Each number is 500 + 25 x the weight over its row's rms, rounded and kept within 0 to 999. Layers, rows and columns count from 0. Numbers have three digits each. The size before them is the row's rms in percent of the matrix's.

# down: layer 6 MLP down (transposed), 640x160, rms 0.101, rows 609-639, columns 0-79
# up: layer 6 MLP up, 640x160, rms 0.122, rows 610-639, columns 0-79
down609 098:460521491499495506522484492519476487492496499472493522466480550502480514514492473535534511526567495442466531478483486446487496554451506480517520500512511500501516497540508487505475474500543497494473521508478509535467480559500503509504587506
up610 088:509485473491462483529483511474493529464530503520504478494435439523528501493506529488479535502533480483507529530478455529568509491493511463521480493505533502534523506514457506521509513504519444507560512467526502494514448515533536496514486465
down610 084:528489502525475493540492493524483495549471453520512516448499500489458531499486459532513479471508459497489494511507510504500520513507491510480499479505498536481491454512560547475524534478502499506480525489503486466457512520507496524461508469
up611 118:444451534484501500537525496510576522498502508536478476442518472471520504482464515483537509475476482538519506515499490503494457520528470478482513455493483536512514495497513512523503517491469485510492547484536530466501496539489503443515466496
down611 121:477478556500472519435506531496480528511510485470519455488491479544516501504466484504495483477509510466483522508493482501494480513494514497511496523488528490493497539504537527486425490515457464530505496510546507551476508503473501449439536536
up612 102:530484525491499506548478495530489531501457512505522466465473510451487486530505514487471516498499555531481494514490482507464459496508504517522475473472478518528483505501547515474521483464503515522496529525486521470483496467511544481445511457
down612 107:460532480486467466519536497489481528493488478485570460533485535478514512517500467516492492495500517456525492548525476484509481516529531502454502522524521468464546522530522514512497529508501514493523502521475478533461480526513503495491484506
up613 096:463460439520465532537473461492517498500521467503498517443492496488534518491482499527543512512494482490469490511532501499480478540533527549495496540519526502492505489496471499494513499501539497521459494498479508530523457509472522553473503481
down613 099:465516549523530512539441514492512504532464547558522509523526527516505492473512494495546489511519491448512481516512522514445526483482511492475520476508471501496450493479457531502520504493490493494511490517495515486506503483496499462473506530
up614 099:530479490486500483511481449488479515507548507529541471518498567491520496522535468523495438532511479520503465544487500508515464490463502438529515493530523473452470480502435470453526487499544538477523538477531471483494525485498497526471520511
down614 098:474518452504488470532491488438534536485487514492492473524474519519501553485503506486507488526507516497506552521520478502540508486488485452518488524509469479514492493495493550438538488469471493531505474477491515518571536490506481430497500516
up615 117:479491464466500497480507524514515509517515462494459477500535563489505513503502517502541546497496511514545478534557513512504542466499473483500484519549508497503482529533518471471478527521503529552494528482489518493484489477515517471503491479
down615 114:478494527478578507490493503499506505514511539524494485509529514549537550498544520504492552497541512529447486477519485482512543483495517472485460486474502492480497491498480505514523513551541510550470499465463533484467521512509461489528501520
up616 094:477501460477492508491528548459489504500461489483493484460497443534483503485490502471536542471479490516519517547458503499506536488477516544516476454500470500517484536490522447478484522480529490499501544533476493493506499496494468514478513497
down616 091:482522544538460461537457512489541495484562531506519518514537457528506487497510489527505543526475456495531468488483526520503484484503488494482529488483510522517528520481485505488546476492478499493489483472469520521560498537490514516513473460
up617 098:499491458491507517500499487497541471478531481514485472497502496511507557486498533468474540501519515571508495485483524465478529500504507488535484524497551496517516485482474542482499544505509512570470483505505519592489509490523499497497514503
down617 107:519555507517499491519511485504490466493539527477510525519504496509480528470536491474430505483519502476491508507541493558526477512513470480510477546493487517496545505496504461501518444487473485487495529470534488531475468522456472499524488477
up618 093:474492488543524521483480504507518524468477495503480500536501499433469490536473550511521501481463536481497476517492463503526570485486501502480511497553477475514534540497477473493543511508478482511545532477504462548512524494491493502514482438
down618 095:498464506493529483450495471542485472507522532526489472471477478532487532474524445470494474508538506551501473477488518533515531471527463514491469489464512531481464463524522500531505500501521502494512464467509550482479461475500477535468547512
up619 104:508496520491514506519496524532461488471531519459519487534523523509535503519523482504533538477525547522509509473536490477508523523519517521468519508440543498513532503484527519520533505551480501497498515470495499514517469495501476491518538534
down619 104:501473456527524492488501501509535474483505493554479514527475508522554498527531499491496535510477518523504496513474530517516504509500523499517506463484532463530476531539492514507520473464514555462557556531486472482493500517503530527493491487
up620 104:510455506488538466477488541519524538557455508531526546509457500523521521493485494482494525478510484515514500450504565516573528505525491454521469525502490474525508529490510466492478477505511507536429507485487492505482514501470544465525436473
down620 103:513489490491501520501479493529513487487507534517519488501500480529515478501516506513499551502556511513471516482494490535536516499548523501529455509480503522506512520492491481525513490527477460494366494478485488504476520474506487490494505500
up621 083:507510485514457512544490490493481455546511465496524481542538431485529525487432520526494473509484529525498528517519474482511497480500483498510511492476477498549531533497528530461524526489516536505472487500507485503497488502520498500510481523
down621 095:518492515514508425488462479496453532483495480497482516516515492497528495525450483462498509513547518498497498489489513485498503497502500487480507468482486522493494500481516488511529455489494481520514476453514496489549518509504509505438478515
up622 101:489457516543511426517498470547511550504487534498460501494484508458498489511498482479482512527458519476472503504525512459502529479518474466518502462478506523474517535504512511521512502511520510516501468522530493481533463529501526516480499475
down622 099:481540470553500513513492508490529556533516557494506505461492487527511494514532477495538494522467458494517514509488470530494513548525509522508554521486531474494488522474483483449500538444504480473510495518506475530459531488476500459504512529
up623 094:479494501498486518491513465495528546524502490553516477521531510477531506458503481522507555526479469481466488513486490526554507512497501468482467492516553497501476526472538488489490475494525485509500522508508455508480463498528515511477529538
down623 092:515551481468452510510492501459497525507523499513521512479480487476516480487476498467496436510504485518529531534493509535473507515472475498479523520527552536513479483534526508515551523508506516487517527507530522492484518515539484471505510496
up624 082:489483474531472513499477545485499479507495491504549503527448515500477485538468505523476537487527519522486501515491485463470477515526522494492498478515498521490471525532519497486475532469482493503496498513486476472512475475482457513441491507
down624 076:483516501535508504559534485528531449477470524535517469501477514482522488497500425505516484513524500512517469485446490488469504470519508481524521512489482475509511475520514502491504500460523542503516502554442500503521514527480535539504491489
up625 097:548485489530472509523521564497479489489469485546518472541528478484480485527493519494521478479512489512540494479581518425532535527465523474507471510535492528514495494478445511482479535475490504482464526468536496509489483512523478499508508430
down625 086:488475556484543481500494489466512470475554484487495495524459517523520538483504491481473516503476517499484505484508535497482486468508454484474508505537499435493500516529509529528511473503485493484525519482517478512450530531508516483493476503
up626 099:516526513568481496495533510540540501512517478518497553458496500469490487481493534508488461480475525506474483521544534490457482486492500486486489516469536464473502522494510553499455506534497511504462473508471501509526547511482449455522479488
down626 092:487513475517529484476479453509499480501514480515484517484518493489535515512433478558533502482530507510510485486511529529476502531510565486427507526537511487542509524518513468501506499512504473492547534505504479480497489500553464467473495496
up627 095:515466514529499523456512493477520490511488555554490491507448428502481482519520495505486509489486495515489540473496527510474513493491557479527472522472492469470503512487516526487498536480478517492507495460506472477509521473518502511496482496
down627 106:489524479463506502504476546516537526533499551483479511485470480487496498487502536524559516505468504488482452539530480526491488499482524485474520525496533504454505526484504538448490474526490514476499479523510452496529485460448526475472529491
up628 090:493500493509479470479503492485472515491525515468460504502513516464493537510586496515468514525506520523510508544528470473544521498543518478473478532503486485511545491524469476488518492519501463506477525503521506503475452519480512487525465454
down628 089:453502498494494528505509478554518507544502507514488502497480493532516515514496478512506423460458494520507512540494482493417510527493496510489523493527478455495506530524539510506452515508470524493538457530503541512461495493473519490503532545
up629 108:506495490545477516526521481476500525498482481498524470474527454547498524486468430496502481508475530490475506517519535516461511460449490498532464496460532521495498509528512478561484518480483501501467489492485485478479534523509522534476473543
down629 107:495507487513509469534472510501505491513530453534513454515544501497477530504442519488514479509476496549497469507546525486483547488518514508523489471501478474510523474512477465506487534469503527511501483472492487455509560547482442458502490498
up630 103:464506518482518497521464496488498527516522448535449503498534505483519498506478511496467535473522471504492499523534517550487531473507419481526527492510492470477482480525487538517519515499475511561498522494498505502472511452490514498513474489
down630 096:545496543520478533534484476522443505511475535504511507465501490531512511490483518552495493504484496530472530489518489461494489501484526505526484521535497451543498498489538515526500487514531517478542486536515474521479505481458529490469518506
up631 101:474517478524473522481526516537544486455479455523497493459523483494465550510488517540531564496471518508503496514556461478484542467508512487516466483525516479526519505489500482456511491499493550549486530455503500504469510460500467447529499513
down631 105:441534547484534543476479492528465475513542509485468498522539524501550536472514477465484502506568519517484513496520486484488487511505488514537457511470532498499490502507506513496504488544507536569517520490508544469492518482535474489508476545
up632 107:473491463469484507491471470502476469499505537498511486536537440517489506547498549523531483464507486474480525493530479511524534510539507478464502509452483488506487485500538528488558492504498499483477479469494483524513542497512505557525514487
down632 101:572485496531495502519465553520498548489513504503495501487470480491492513506499519546535484480496557495523507520449456512533496493452479517452492465529506497496502502499510548494499502503483522512532455487470496478482480539496522514483475509
up633 092:467459506517472515490541530499495536509509551492496475478506481486504490454555484493525511489477480518489434504470472514494532527485485460505481502514524466519481487539529460489535496469499516518545502481475513506493546538496521568465471497
down633 091:516523474512473477493472477460505472509543531505525505514517455516467518539517475442501503505531490508531496544570494521474488501552522491501515498488456522484505487489470492513488457497532470496510481466525451492511460485493520493491504500
up634 106:493482451469513483481490484474523513512504497518541489474490449495506505510524506539455478505463495476495459543481520549459542528513492485468472531504504520485475524473516526477540472461503510522449516494511464522509495466486525512528506474
down634 103:582461483499486525502541539467481497525485501466521492501529498515525491491448506520493451520470508515512519493480533488522529499467542476488506499491510463500481476504481509476486490472498487525500459495515518528477515560515502473523494431
up635 093:565511498493487448524491519506525482515517526479513546518532488486448493483539486479466474523508515487499467499488505501526478530541510489491484499487508492560508496505538483519485464482463534511499494513512429495518520478486464522516481518
down635 096:499480496473539475467478513511487512487500477505506490492481461509508518515500493534497504461536517539518534456538486460493478485509461478451503460462497513519508529530478566511516465508511490500501528494530498513487493506518494541493548495
up636 098:520498508545528511498537440520497457486552480533460500473512548483505526517510512470513527485491493468450536506548481501535480473510506478518510517502515504497491497499511469490492475555504469528511492506521535523532533515505489524497506505
down636 103:499508531495522495490508566483497502479516515470488531492509487462514448475527487512516453514453527469537528511519548492500512509456494460518530473486481529493499546484489504555509494460520491490540523510505490483519453519499532454524533496
up637 095:492504492469538499482502511505503487541508508453509509523473486467537518503506489506486534535463491478491453512473477500477569509501496510508470494493535506522529554469512476513471514574516542555471492467552467544499509471496472521474498531
down637 087:504508502494511459500505488560558487498496466450483513466544496514485518475495524470483513513475518504470524546494518522491494489517486524507454556503479533473505509500497476489501470473472511489501519513515521535515479507480508473495516444
up638 092:517505499532548488541497521495474540546520517484482484495538545497521497517529520533531569471469443503482502463512485560522500472510481529494469489482439504470512482464517478468492490496514534547480522457483516475522517544518505490527472465
down638 090:514524496536473525477502496499524505523532537510525538525499449513535469508469525499523534527503516510510495525511523537524481520546533498513483535467509481492521473485466543558505437523488506481497503486530492528527512511506495512516549552
up639 113:506477526501473498528524569519521523467481519477550507494500490492464494492492468495475499496511508510470509491495510488474472504487498508529518470492545527502503532443510485502472496435545553478478518505486527462472546488498495513531563501
down639 115:488523507507475549501497523515484517535503497507508481512510472467502532494532521482531473478523481468471508499466498506536498478485486467534468459457542515505442509497509540500453510500493515500465500501510487457511523506509478468431480550